Weights of a small GPT-style language model, trained from scratch on English Wikipedia: no biases in attention or MLP.
Each number is 128 + 32 x the weight over its row's rms, rounded and kept within 0 to 255. Layers, rows and columns count from 0. The size above them is the row's rms in percent of the matrix's.

# layer 5 MLP up, 320x128, rms 0.0717, rows 27-44, columns 0-127
size [107  94 104 103 108 105 112 105 111 100 102 111 105  99  96 100  91 110]
[[137 124 146 100 147 157 164 144 111 129 103 149 136 137 179 142 104 126 104 132 151 152 105 151 140 120 173 112 105  74 165 117  83 139 142 129 104 102 129 156 156 121 150 150  73  93 149 158 104  86 134 127 150 128 169 181 169  84 175 124  90 145 117 164 158 162 118 114 127  79 109 153  94 136 125 178  85  86 132 143 156 112 190  96  97  97 126 167 142 183 142 143 120 196 101 149 176 136 190 123 138 150 138  96 163 130  99 103 211 157 142 104 160  90 156 154  93  99 214 124 104 119 202 171  91 206 124  67]
 [161 132  98 124 150 108  90 122 116 147  75 170 128  89 167 133 143  67 100 139 135 134 119 139  93  63 123 115 138  69 136 111 148  44  98 112 176 113  95 134 153 103 120 127 125 142 109 139 128 150 139  78 124 109 162 173  66  86 142 138 158 152 144 119  78 115 141 137 120 121 161  80 122 128 197 116 186 100 135 132 136 160 124 116 124 192  66  88 158 135 116 156 152 109 119 104  96 136 152 222 129 124 144  70 131 109  93 177 134 160 115 164  80  84 118  97 103 148  76  98  67 147  94 128 166 133 206  83]
 [ 82  82 140 119 116 123 158 110 131  98 198  58 138 120 136 190 111 131  85 144 117 141 159  83  98  84 139 129 131 118  97 110 179  89 122  76 116 104 202  71 140 117 122  87 123 124 100 144  93 145  84 113  84 135 101 138 144 182 102 139 151 143 178 107 133 111 111 141 150 148 146 171 161 205 116 109 167 140 129 134 110 166 170  52 128 127 117 163  82 107  95 148 100 137 167 131 166 135 145  44 135 110 162  86 219 139 135 129 174 122 145 169 142 179 160  83 128  94 134  82 164 129 116 110 135 130 117 102]
 [ 93 138  71  86 144 173 122 145 164 113 180 114  64 102 175 138 139 174 100 141 134 183 188 130  94 152  68 171  94 149 161 142 162 162 144 163 138 170  99 116 145 157 111  90 172  94 163 132 126 107 145 112  74  94 164 110 136 112 144 127 114 129  98 156  74 142 113 172 156 167 129 106 173 123 197 102 162 117  93 119  66 203 145 120 126  70 144 118 143 172 107 167 131  83 141 158 144 141 112 165 121 138 106  88  59 167 122 127 138 103 149 110 134 123 135 152  90  99  87 108  72 129 172  98 194 132 135 160]
 [136 122 152 130 117 141 169 160  87 157 170 126 161 150 179 131 146 126 183  94 223 150 156 164 122 115 110  78 151 131 108 109  83 110 133 105 104 167 106 145 159  87 116 150  85 135 145 170 168 122 149  95 153 104 137 129 156 174  38 112 105 120 181  88 154 124 104 153 148 142 121 115 123  63 135 181 113  79 160 150 132 111 133  75 106 142 137 119 202 162 167 141 150 192 138  95 167  86 174 137 105 142  74 146 102 146 147 195 158  75 112 149 132 118  71 132 112 137 108 156  62 106 106 169 101 119 122 116]
 [ 80 110 147 133 147 158 175 126 140 179 116 133 142  76 135 134 103 134 132 155 147 144  83 116 138  95 112 115  73 177 140  62  99 147 179 115 191  68 151 105 110 156 124 121 126 132 110 127 121 172 181  83 181 155 129 137 149  54 104 130  98 133 135 132  64 150 159 118 140 158 122 147  91 139  96 101 118 147 136  57 120 163 171 217 148 145 144 164  72 123  94 100 168 106  77 164 118 149 181  88 156 148 172 145  75 118 116 127  88 138 133 116 167 114 136 146 121 121 132 101  91 132 116 224  72 132 145 112]
 [147 109 151 127 179 147 111 102 133 109 173 166  40 129 145  52 180 100 166 110 148 156 144 170 116  98  90 149 109 147 124 175 132 152 124 115 125 129  98 158 158  84 167  82  89 115 137  87 220  65 135  96 168 159 108 107 120  75 144 182  88 144 103  99 165  81 153 135 131 150 144 140 130  93 147  78 161 119 117 123 167 101 133 125 136 120 157  89  78 170  92 166  86 165 137 147 112 145 140  90 124 122 153 125 189 111 117  97 154 108 120  56 155 184  80 151 138 169 161 132 107  97 163 171 133 154 125 144]
 [140 181 108 133 118 148 192 104 102 166 108 187 134 151 120 102 123  87 111 117 134  98 127 123  77  94  71 135  88 136 178 100 146 165 118 157  92 171  57 109 161  94 141 182 157 138  88 145 107 146 168 158 100 162 100 168 128 108 133 144 195  63 151 120 153 128 167  60  71 110 137 137 119 124 153 112  90 152 107 117 128 122  80 179 141 156 169 131 117 134  90 128 185 133 114 150 145 160 152  93 120 136 127 120  87 118 115 127 102 101 119 144 126 136 165 142 119 168 153 129 137  69 122  26 148  88 191 203]
 [124 141 152 104 130  96  96 113 135  98 128  53  98 120 122 146 116 174 115 123 117 128 134 123 143 166  86 150 160  95 159 126 165 156 163 108 116 195  78 143 128 121  85 132 135 105 148  88 131 135 173 153 175 126 147 124 152  64 136 152 147  45 129 148 118 126 141 151 110 147 167 114 117 139 160  79 148 122 129  89 138 137 143 146 124 106 203  84 192  39 137 172 174  43 163 165 128 154  80  90 138  75  92 120 144 154 134 126  95 123 189 142 133  81  91  55 160 140  62  96 108 113 134 100 102 145 143 134]
 [118  87 144 131 127 105 143 149 110 131 127  72  98 115 123 142 139 106 178 100 145 132  89 150  85 154 127 108 108  84  77 147  78 127 129 106 131 142 163 110 203  64  89 183  93 104 108 137 132  62 191 188 138 123 102  60 114 148 135 186  76 146 158 141 116 151 148 181  96 143 105 161 114  90 156 116 186 148 125 136 164  73 149 130 137 160 153  83 158 161 143 111 169 134 123  96 153 116 155 150 132 139 138 174 101 156  85 213 115 105 132 182 139 134 163 194  95 110 142 106 102 149 178 140 157 172 169 126]
 [191 181 137 166 158 116 145  78 106 135 119 193 110 102 116  95 128 142 105 122 104  83 144 101 141 136 127  69 135 130  67  88 189 139  75 143 170 115 148  79 143 185 164  61  86 191 128 153 152 121 153  75 103  75 184 136 132 118 117  98 122 167 138 107 119  78 110  78 190  76 113 148 108 164  81 125 178 200 143  93 128 141 134 144  88 124 149 159 156 110 140 160 126 127 163 139 125  92 128 142 163  77  97 145 123 144 102 123 159 147 170 182 132 151 120 138 130 156  93 123 108  66 116  83 159  96 131 116]
 [176  54 114  59 162 192 182 151 145  76 126 124 134 122 119 126 161 159 126 109 133 138  93 132 169 100 149 123 103  91 163 102 132 153  93 119  83 153 115 145 109 117 214 121  66 118 159 102 117 106 130 107 129 136 178  49 130 173 133 155 118 144 190 155 133 162 143 138 128 137  76 189 124 150  99 104 168  75  91 123 102 187 119 127 161  81 153 164  56  85 125  91 149 144 124 135 187 136 157 184 114 137 143  86 152 165 134 178 106  93 107 125 173 112 146 132  96 160 142 100 118 140 134 110 144 170 140 103]
 [136  79 132 105 141  78 120 128  87 136 137 148 161 110 183 149 143 107  79 101  45 127 138 200 150  86 128 143 133  90 139 178 145  69 105 106 133  75 130  74 158 143 179 166 163 138 159 131 144 179 155 100 138 118 155 119  79 144 104 131 159  94  92 157  94 142  98  59  96 139 147 126 169 127  97 102 111  96 119 134 151 167  91 147 117 120 106 135 109 144 154 144 155 134 116 132 107  91 100  96  80 127 143 149 142 107 115 140 145 152  66 121 119 123 132 145 239 117 132 140  69 104 109 121  40 135 190  71]
 [ 59 125 156 166  89 141  74 156 134  62  80  80 160  87 134 106 168  95 115 158 103 110 150 194 192  74 150 126  90 168 172 141  90 154 121 114 102 161 132 110 169 145 101 109 126 116 120 204 121 142  94 120 127 124 107  74 147 166 126  67 116 172 122 156  95 145 146 111 166 115 126 118 167 135 101 107 128 125 172 140 116 119 186 106 108 181 125 109 143 149 147 134 126 148  96  95 101  51  95 156 165  84  83 158 174 136 196 166 193 102 149 131  99 145 144 146 132 151  81 164 113 126 146 164 109 129 101 104]
 [ 79  77 171 155  79 108 119  87 143 135 198 103  59  99  95  63 102 142 130 149  87 139  74 143  91 133 109 122 144 118 157 193 127 133  94 134 145 144 196 137 141 125  84  90 131 132 118 159 125 140  60 108 187  87 108 104 158  75 132 154 115 189 121 140 117 118 153 147 188 133 100 115 112 140  90 120 126 130 180 148 148 138  73  83 164 125 152 112 123 178 152 143 130  91 106  52  76 132 102 130 120 138 120  90 195 153 177 140 160 124 109 164 146 143 130 108  81 154  87 111 103 144 175  86  91 150 116 114]
 [ 87 118 138 131 173 132 139 157  71 102 175 108 119 106  81 109 133 152  55 160 110  99 119 131  91 133 103 168 144 164  97 139 196 190 100 123  24 100 132 147 104 170 169 105 168 119  32 127  84 111 142 136  90 134  78 134 125 179 136 128 139 140 156 106 142 114 156 182  85 177  81 122 100 108 119 140 131 138  95  88 154 112 141 137 178 176 150 184 146 117  88 109 104 167 101  95 134 161 120 141 148 155 111 134 128 112 132  85 112 150 152 110 103 179 150  52 133 165 162 115 118 175  91 105 138 126 152 110]
 [104 111 124 146 140 156 150 102 141 119  92 155 135 123  71 147 137  95 135 131 168 178 142 130 141 159  89  74 119 132 139 118 136 171 149 139 211 100 115 146 158 220 111 141 122 170 107 142 185 155 117 114 181 150  86 120 181 158 145 145 100 129 107 136  81 134  97 145  95 104 103  81 137 115  90 105 121 147 136 106 131  85  40 122 103 195 115 153  56  65 180 132 176  83 195 122 159 111 142 105  88  85 112  91 123  80 106 120 124  92 119 137 130 100 162 148 194 101 134 108 119  88 172 111 164 128 119 146]
 [141 118 148 164 144 108 205 118  79 148 163 101 128 120 113 143  88 157 102 166 133 166 124 109 157 139 143 122 154 145 162  83 123 103 128 131 117  95 151 115 143 164 100 164 126  94  86 162  99 171 134 132  91 144  82 119 167  56 153 122 104 118 122 121 100  94 154  78 128 140 133 160 156 185  91 153 115  98 130 159 183 146 159  86 192 201 105 161 127 169 155 156 181 144 133 180 123 200 116 103 142 161 130 172 127  90 147 109  99  93 132  88  88 149 127  22  63 104  95  98 139 185 129 140 119 140 154 114]]
# layer 5 MLP down (transposed), 320x128, rms 0.0718, rows 27-44, columns 0-127
size [102  97 102 101 105  98 104  93 102 106  89 109 106  94  94 102  87 112]
[[135 144  56 135 143 149  40 116 113 103 149 120  93 194 156 135 110 129 161 133 119 115 126 175 171 177 151 144 133 182  80 127 112 155  74  87 132 127 135 127  99 162 101 130 162 168 147  98 143 111 123 107 159 104  90 105 118 193 122 152 163 138 149  34  96 120  96 135 116 125 125 117  98 119 110 143 122 156 124 130  70 156  88 146 193 167  91 106 128 119 131 148 168 140 137 173 107 110 152 124 124  91 170 169 138 108 138 117  17 135 102 107 148 118  54 119 180 170 112 183 112 143 122  88 154 102 152 166]
 [128 108 159 150 100 138 219 107 175 130 168  91 127 103  91 127 114 107 179 117 153  56 124 132 152 174 154 137 117 134 159 135 158 111 187 179 143 153 147  83 130 159 136  99 112 113 132 132 115 146  63  98 123 171 184  61 142 192  85 186 118 138  95  94 181 120 159 166  93 124 123 154 147 103  90 132 135 122 160  91 101 127 105 120  68  94 167 105 164 179 187 101 134 143 108 116 207  86 136 117 143 113 120 160 129 154 188 143 181 121 143 176 148 121 144 142 158 100 158 151 109 131  98  77 108 122  90 149]
 [130 184 151 165 140 125 121 138 137 164  94 195 119 128 103 152 117 194 160 168 163 158 119 169 116 183  97 108 124 119 153 143 107 170 181 198 148 157  65 178 118 127 122 173  84  90 141  86 138  66 105 164 176 118 122 105 114  77 142 112 143 143  71 165 133 148 120 120 130 101 117 137 162 132 131 120 140 119 155 102 125  93 134 153 150 180 149 114 174 156 117 136  88  97 135 161 101 162 111 174  86 108 101 167 105  33 143 149  82 121  81  96 143  61 151 124 136 194 176 114 107 156 124 161 112 151  85 142]
 [126  81 202 154 178 107 161 112 103 122 123 121 179  91  51 168 152 119 155 160 101  97  75 140 152 114 135 140 134 143 154 122  85  96 150 126 133 170  91 108  82 123 133 233  61 155  90 132 122 119  97 151 112 145 104 122 105 125 111 130 134 163 126  91 128 127 153 145 178  85 115 142  80 102 111 162 127 108 105 162 182 135 155 104 154 177 161  85 152 113 175 133 110 209 147 111 103 118 137 146 100 135 144 129 147  98 145 137 104 115 138  99 147 167 159  69 187 154 175  74 189 103  68  90 135 124 118 154]
 [136 106 161 175 119 168  90 123 193  84 121 153 130 115 111 108 120 115 145 133  98 110  90 110 161 127 136 122 111 127 101 195 156 145  98 114 162 115 206 130  62 172 163 113 155  87 128 104 104 156 161 179 136 111 154 100  98  78 149 171 102 103 104 151 151  66 134 119 131 126  98 171 134 179 132 102 141 133  50 148 134 112  85 175 111 125 102  64  46 144 117 148 104  99 127 152 125 161 147 175 141 137 181  99 185  81 105  92 129 143 148 115 152  81 135 119 167 107 180 118 187 152 109 119 161 132 144 201]
 [155 150  77 178 178 104 124 129 116  94 155 183 145 158 147 106 163 112 124  78 124 151 136 183 125 133 130 117 139 101 126 161 126  84  83 123  61 193 123 136 156  95 136 144 109 132 112  69 142 112 103 195  95 132 103  59 135 139 120 138 141 102  94 104 188 120  69  95 177 158 143 144 129 153 128 112 108 114  45 145 163  66  93  56 109 113 143 147 223 136 162 111 113 124 149 151 102  98 116 170  76 152  77 120 201 144 148 114 146 152 110 166 106 109 130 151 109 139 120 128 175 155 150  88 109 139 137 139]
 [132 113  99 136  47 112 204 150 141 111  83  88 175 127 138 182  77 153 131 117 127  88 105  88  74 144 177 154 135 132 168 148  92 110 114 195 153 150 131 109  98 165 120 169 120 166 126 145  65 139 112 168  93 101 138 137 153 123  96  69 144 128 188 100 127 119 102 109 127 107 154 124 124 161 108 167 107 143 159 134 104 116 134 115 102 173 105 147 125 131 124 193 130  76 116 144 193 122 150 124 115 125  79 126  77 136 117 193 101 160 159 192 115  93 143 118 105 109  59 146 200 189 135 114 138  75 129 102]
 [126  85 130 107 121 104 120 152 141  97 137 116 128 127 160 129 136 168 187 133 111 134 108 102 171 133 188 120 172 127 103 146 101  60 113 131  92  80 186 143  85 131 108  76 117 143 135 133 140  80  89  82 163 134 180  96 111 130 112 110  81 209 116 111  87 169  91 175 162 131 127  56  96 159 104 171 177 129 141 175 102 117 159 125 125 112  77  93 149 145 103 150  69  81 134 100 114 101  93 140 115 107  94 127 194 129 146 140 165 115 125 122 148 139 113 101 151  94  93 148 130 202 118 183 117 148  68  48]
 [ 96 151  74 156 107 106 170 176 157 183 143 192 153 135 136  75 134 133 104 149 153  67 127 122  74 102 203 103 122 155 131 102 137 107 114 134 139 114 135  74 104 110 169 142 131 108 116 131 130 141 103 115 124 102 154  99 113 148  62 130 108 173 149 127  92 145 154  97 107 127 148 116 108  71  74 163 118 137 204 145 105  87 123 121 134 111  64 170  77 159 132 125  71 151  89 156 165 165 154 104 149 120 161 145 108  91  92 100 146 107  38 120 112 165 169 182 103  96 188 148  85 113 163 127 143 113 143  73]
 [ 94 150  36 149 153 102  79 143 105 154 145 172  95  96 145 202  88 101 108 155 138 160 147 127 198 107 100 126 112 131 158 121 134 130 174 183 152 124  80 116 127 199 153 103  92  78 115  57 157 148  99  99  95 139 131 165 104 132 143  95 180 147 122 126 139  69 144 140 116 148 161 110 153 177 129 127  61  89 144 117 116 160  95 122 108 166 116 173 126 133 169 104 102 118 127 139  90 146  94 109 165 137 129 173 155 101 196  84  96 120  29 105 123 136 124  94 146 119 135 167 136 128 123 162  90  95 119  97]
 [ 91 115 136  72 154 135  82 114 108 101 151  70 138 140 135 171 128 123 139 142 179 157  79 143 145 130 135 130 123 127 162 154 102 137 144 146  78  90 111 120 135 132  82 141 121  75 174 131  79 135  69 122 153 152 102  80  91  95 174 118 148 124 137  97 222 168 206 112  91 161 141 137 151  58 168 109 127  43 117 123 102 137  99 104 183 129  72 120  75  98 148  98 165 137  60 125 109 118 151  78 120 164 158 125 143 127 183 142 115 141  74  78 125 108 149 133 133  85 145  85 156 165 103  94 106 129 118 107]
 [147 136  90  79  72  96  88 101 154 136 114 145 113 253 101 115  73 106 147 130 129 112 170 142 143 155 138 118 144 104  82  91 155 104 119  56 137 122 129 171 118 175  86 100 136 112 105 174 149 140 116 173 132 169 171 107 142 153 140 140 113  97  83 191  72 100 153 135 105  61 148 107 143  99 171 128  79 126  98 125  89 150 139 157 148 107 113  71 122 159 125 150 147 131 197 135 129  79 105  96 120 159  71 137 156  91  62  78  89 131 178 144 105 150 152 160 107 110 148 130 125 149 109 121 141 129  79 134]
 [139 149 126 187 122 108 163 131 146 107 101 146 115 152 120 126 143 159 168 148 137 140 105  85  99 114 173 113 108 158 138  98  97 148 112 132  48 163 107 141  77 116 107 159 116  97 170  67 126 158  95 137 102 153 107 151 192  92  99  96 108 205 154  59 194 137 185 169 186 171 135 113 139 101 192 138 179 128 169 117 131 163 180 115 138 163 189 138 166  85 110 125 135 163 163 142 139 187 147 131 158 141 147 122 178 160 121 149 125 132 171 136 129 125 140 120  55  77 116 108 153 143  85 148 185 120 100 144]
 [161 122 150  96 127 119 161  65 137 175 165 169 151 186 166 132  81 107 118  60 180  97 107 104  76 210 111 146 148 119 122 125 139 124 119 163 136  91 131 138  84 142 133 117 132 110 148  40  99 101 141 124 164 138 136 141 120  47 157 192 149  96 171  94 128  99 117 154 121 114 111 122 113  90 134  94 129 169 111 126 158 151  96 129 165  61  96 111  48  72  93 159  97 139 156 142 147 141 166  73 145 121 143 128 135 141  87 116  84 147 138 120 169  84 141 146 165 105 125 106  67 104 107 172 151 135 175 128]
 [164 143 121 126 214  95 134 134 141 194 105 202 142 154  98 160 132 108 178 124 125 124 182 153 161 107 164 108 124 117 141  58  97 112 124 120  97 167  64 114  85 137 144  96 140  53 133 127 176 104 145 125  78 117 138 169  95 212 102 129 109 126 137 139 143 166 109  87  90 104 118 135  94 123 178 133 137 159 116  55 105 128 141 146  96  97  99 217 120 135 107 124 161 140 155 163 168 164 120 138 134 120 117 130 131 126  93  96  96  86  75 164 123 142 171 192 109  70 119 105  98 129 104 170 119 139 122 155]
 [133 133 104 131 137 163 105 160 164 144  90 157  99 125 120 140 105 115 129 103 129 214 163 121 124 129 130 107 137 125 134 137 117 177 117 125 208 151 130 131 192 137  98 129 143 142 184 133 147 153 148 111 162 171 118 148 134  88 134 129 196 198 114 146 111 117 134 113 119 147 108  92 211  97 144 138  60 138 150 150 105 109 154   9 117 135  90  97  90 146 153  99 132 159 167 190 124 165 118 138  76  65 140 132 174 123 165 144 110  54  98 173 153 138 113 129 125 106 120 138 109  98 116 204  89 142  96 123]
 [129  88 130 139 120 108 103 124 114 105 114 109 167  93 132 102 161 163 151 147 121  68 143 128 124  85 186 124 130 137 145 197 156 154 149  89  38  83 197 153 106  89 145 125 155 140 167 134  89 107 118 184 129 106 150 136 113 139 129  90 137  90 101 131 180  61 198  98 183 157 147 130 101 109 154 105 157 148 155 125 128 121 188 120 139  83 121  82 210 155 112 133  78 180 135 162 118 102 110 149 137 135 133 131 100 128 164 165 129 136 111 147 129 151  31 137  83 146 135 190 156 165  95 155  80 108 125 127]
 [111 140  72 113  96 142  83 163 145 110  88 155  99 117 102 102 153 107 136 101  84 110 130 129  70 170  86 136  81  68  87 161 134 117 103 127 107 163 151 144 106 138 163 133 159 111 163 124 155 101 158 128 114 163 176 143 178 191  91 189 151 158 143 128 140 111 139  92 140 142 117  84  90  64 121 122  87 118 128 108 116 147  80 152 141  56 155 112 123  48 117  83 116  73 126  58 158 111  84  81 158  73 111 102  73 157 113 177 113 149 125 158 114 138 159 131 145 145 152  97 166  83 112 127 105 105  79 188]]
# layer 5 MLP gate, 320x128, rms 0.0716, rows 28-45, columns 0-127
size [ 96 102 100  98  95 106  90 111 103  91 106 106  94  89 105  86 116 101]
[[157  77 172 118 143  83 138 186 156 104 117 139  94 145  78 112 130 134 162 115 152  88 138 151  85 139 127 106 118 143 117 136 120 163 100 176 104 103 127  90 145 158  95 103 132  93 124  42 147 139  96 170 126  74 148 118 170 136  96 154 131 125 192 144 106 127 146 111 126 133 117 201 159 149  58  95 147 182 101 118 106 111 164 144 125 110 172  97 100  70 107 101 136 120 157  57 122 118 124 136  81  96 131 127  73 176 171 143 124 106 172 147 158 199 139 104 140 115 208 121 123 127  73 131 190 188 165 116]
 [ 99 219 128 157 145 116 162 154 120 116 111 182  85 116 103 137 125 149 146 150 131 188  73 108 115 164 103 145 181  31 130 143 121 119 128 115 170  90 125 118  81 154 149 147  95  77  81 128 112 110 158 130 111 154 111 120 116  68 104  89 131 147 106 112 104 159 125  53  96 141 130 138 165 140 188 101  89 102 160 138 163 175  89 136 175 155 129 189 162 121 116 129 151  55 145 137 153 172 123 116 154 140 158 127 158  99 114 105 159 103 113 117 142 103 138  34 123 124 136 172 182 129 143 146  88  86 122 174]
 [116 126 109 177 166 113 107 100  47 177 161 255 163 112 204 104 107 115  81 165 134  95 162 153 198 102 114 102 176 114 124 142 114 166  99 112 105 100  91 152 131  98 134 105 135 124 122 134  84 141 125 119 106 102 107 114 148 131 167 172 166 207  89 113 117 122 153 138 138 120 137 106 139 125 136 126 145 177 159 140 130 177  91 153 108 149 137 128 125 169 108 147  79 147 113 127 155 136 150 105 149 123 114 186 139 198 144 107 126 151 123 136 143  85 189 166 129  97 188 173 122 113 102 160  98 133 143 179]
 [118 128 124  87 155  47 114 153  79 126 102 127 157 137 108 129 127 130 109 155 172 161 126 124  96 134 103 109  82 153 130 106 159 113 209  99 131 112 143 145 152  91 123 127  97 185 121 132 109 131 107  62 129  81 153 113  98  69 150 100 151 132 117 132  90 136 120 132 137 219 125  99  88  62 175 143 153  91 185 138 114 185 132 127 170 121 119  82 190  98 145  99 143 105 169 106  94 169  81 149 105 180 109 214 157 138  85 152  92 159 137 113 140 173 150 123 155  86 126 127 189 127 144 106 150 184 158 122]
 [125  85 173 114  75 119  74 106 143 137 170 123  46 144 112 144 168 117  85 102 122 124 166 129 106 156 151 158 110 151 152 128 116 109 170  50 115 135 102  96 165  88 120 135 152 161 155 168 155 173 126 120 155 124 149 126 136 167 134 174 111 143 132 130 221 175 192 200  85  68 105 189 125 103 109 135 103 109  94 200  89 109  71 156  65 124 118 132  87  86 112 120 122 167 149 105 127 110 121 179 122 183 134 168 134 100 138 158  91 101 127 100 161 110 128 160 144 128 169 169 125 102 119 140 126 168 126 141]
 [160 201 188 188 123 109 140 142 126 144 135 124 149 139  92 115 122 168 125 113 114 147 140  92 155 126 121 128 154  99 149  89 172 207 113  19 137 165 117 142 143  73 104  85 141 138 144 118 178 142 101  90 153 151 158 113 139 123 136 141 133 167  90 123 162  90 142 104 159 103 165 153 123 134 147 149 126 168  92 124 151 145 160 141 155  85 104 131 123  87 100  32 129 139 133 123  67  84  67 196 184 120 151 147 181 151  82  62  93  71 112 143 148 150 113 117 154 151 145 171 107 106 131 129 138 155 137 135]
 [ 78 153 160 146 107 116  35 141 127  67 112 164 142 162 144 117  71 131 125 124 118 133 136 126 135 154 191 129 138 125 169 157 183 131 132  97 150 118 100 171 163  49 138 128 125 137 182  88 127 113  78 174 122 173  91 134 129 111 132 135 135 134 154 156 143  98  93 125 150  93 140  93 121 172 134 103 158 131  58 130 146  81 169 134  87  82 197 110  80 107 153 101 144 108 123 138 145 183 106 152 126 114 126 133  88 149 140  84 184 154 131 169  79 115 127 204 139 164 102 122 135 120 154 171 214 184 115 121]
 [138 153  98  73  42 105  62 156 129 165 169  97 122 203 108  96 144 130  91  98 114  94 184  94 140 156 136 148 123 113 127 193 135  85 177 134 115 134  72 120 174 190 154 164  95 160 141 121 106  94 148  88 146 142 133 102 110  70 120 119 165 117 168 102 130 166 152 159 177 105 111 101 149  94  68  98  91 137 170  96 148 174 113  98 120 189 139  64  92 128 104 169 101 114 136 126 142 121 134 132 110 143 167 116 121 142 176  90 129 102 102  92 127 127  95 160 194 113 199 126 129 152 114 145 124 102  90 142]
 [140 116 196 166 111 114 187 135 134 108  86 104 171 151 167  53 143 184 109 125 169  92 128 126 119 115 132  99 153 149 127  99 108  93 136 118 102 141 137 158 120 130 167 135 190 163 172 114  99 138 135 150 157 128 151 155 204 131  95 130 181 143 128 190 154 130  30  69 100 149 111 151 136 137 161 152 102 200  97 105 148 136 111 171 194 135 117  97 182 120  99 126 109 109 122  84 160 119  66 115  73  93 160 132 114 160 129  97 167 113 168  89 157 146 145 153  87 142 102 115 147 145 138 138 101  89 130 194]
 [102 123 100  90 133 143 119  91 102 153 107 206  82 200 131 101  60 146 115  79 157 110 146  93 111 170 181 170 159  91 131 107 109 145  91 107 148  79 120  97 145 169 146 135 124 178 156  74  89 182 144 150 129 133 166 131  81 181  94  74 211 139 147  99 149  95 148 126 118  89 102 145 107 116 154 173 184 126 181 125 151 118 111 113 131 145 142 158 111 120 181 149 159 103  85 118  99  82 140 115 104 131  92 162 104 124 148  67 180 176 120 143 177 123 138 181 110 144  85 137 133 142 152 119 184 151 120 112]
 [ 96 167 103 161  98  87 131 119 114 192 116 149 152 142  44 138 148 116 135 153 155  80 127 112 164 122 108 113 144 137 115 137 104 149 152 195 164 137 137 131  86  91 130  78 157 110 113 139  89 143  96 171 152 112 126 181 129 137 144 116 181  70 115 147 132 161 103  95  44  92 103 177 117 138  99 133  98 127 143 116 157  58 121 131 152  97 112  82  97 155 114 181 155  99 127 148 132 216 143 115 160  65 113 130 135 119 167 136 130 147  74 125  66 118 147 161 168 181 132 113 112 184  86  67 134  89 107 174]
 [181 121 121 129 122 157 178 142 151 164 127 104  81 148 151 102  90 170 121 158 133 119 123  98 159 148  98 143 123 169 143 141 139 138 110 137 156 143  63  65 108 141 113 142  78 115 117  79 108 148 171 112  91 154 100 126 140 106 103 141 113 192 107  97 140 181 232 146 179 136 106 170 129 148 136 100 178 127 141 198  84 156 157 110 131 113 205  91 138  38 117 113 182 146 140 158  86 136 170 136 154 201 139 118 171 129 115 147 127 111 125 154 104 199 143  94  94 115 121 139 165 122 140 149 163 171 108 143]
 [110  40  61  50 157  84 122 121 123 118 107 156 148 159 154 132 138 133 119 145 119 127 136 140 155 170 113 106 113 137 128 155 165 134 166 108 157 118 126 147 114 126 148 110 139 121 140 165 151 106 112  95 179 125 147 123 149 145  70 147 139  91 108 114 168 136 191 133 101  91 153 128 152 105 115  79 144 165 116 130 170  70 130 158 144 133  88 133 115  59 139 146 249  84 135 164 119 164  70 197  81 114 103 138 160 147  70 122 102 169 149 168  81 139  99 159 121 139 140  51  92  83 141 108 115 152 124 119]
 [161 127  96 188  90 120  85 152  93  58 100  94 179  86 138 107  98  95 134  72 158  81  98 150 108 118 164 124 160 151 112 143 116 154 136 134 182 114 160 160 155 132 180 135 160 139 163 158 125 134 135  95 151 202 138  76  89 171 137 129 144 173 168 113 127 177 124 102 168  87 157 147 105 107  97 135 169 158 108 137  94 164 158  86 131 167 172 127  80  64 125  87 102 146  95 131 136 121 135  74 133 142 136  60  98  43 166 154 131 114 147 115  71  96 115 107  95 118 158 147 180 136 110 136 177 104 121 107]
 [109 164 169 118 127 119  98 138 115 165 101 142 136 128 147  93 110  77  96 101 164 117 114 129 162 119 148  53 102 175 103 154 165 114  83 129 145 129  90 116 176 175 101  64 176 149 112  83 163 176 137 151 150 167  87 160 178 103 106 104 186 194 133 128  99 144 146 140  82 110 105 113 159  77 157 123  62 126 119 118 134  89  92 132 182 161  80 146 131 117 131 108 159 180 127  91 162 134  91 139 136 165 159  88  87 141 119 134 109 159 123 150  82 132 114 120 115  98 188 151 137 120  57 212  78  85 143 112]
 [115 134 112 122  55 119 177 122 128  88 138 133 134 136 202 147 112 120 126 150 177 103 122  66 155 136 137 134  96 180 150 183 131 127 108 142 135  77 195 171 157 101 120 141 114 117 167  99 103 100  70 143  98 103 137 172 107 149 121  93  98 152 155 160 151  98  97  89 180 106 129 165  74 104 147 138 119 145 126  76 146 141 118 131  97 169 122 112 116 186 108 143 113 210 221 114 191 140 126 121 129 121 112 141 117 128 128 121 142 109 114 128  68 143 129 127 169 121 200 134 150 145 178 191 150 209  99 156]
 [104 141  85  73 137 127  92 115 135 129  69 145  80  96 138 112 162 168  84 102 138 130 112 120  70 172  89 120 115 108 107 158 151 121  99 179 131 180 123  99 144 161 144 129 146 162 151 178 188 122 120 100 149 108 212 164 168 184  87 207 132 135  82  93 135 147  69 116 151 127 114 114 107 119 155  57 161 141 121 149 134 107 121 129 124 145 113 111 116 136 129 136  62 101 113  56 132  98  71 187 118 104 159 109 101 174 102 174 135  89 104 163 118 123 121 172 114 191 145 143 159 162 116  72 146  89 122 108]
 [113 118 135  84 144  70 166 131 102 101 159  99 128 147 142 145 115 138 118 166 156 131 140 135 146 105 184 184 169 101 142  99 184  84 114 108 126 138 144  60 106 155 187  87  77 172 152  82 108 102 118  92 178 129 135 138  92 108 110 149 151 179 131 121 117 123 117 130 117 120 185  63 124 109 120 175  66 109  71 127 141 158 142  85 172 130 131 160 103 121 158 107 152 101 105 125 126 109 146 123 125 172 156 122 108 114 104  54  66 152 106 169  89 104 116 120 112 170  53  68  68 102  84 114 146  98 106  60]]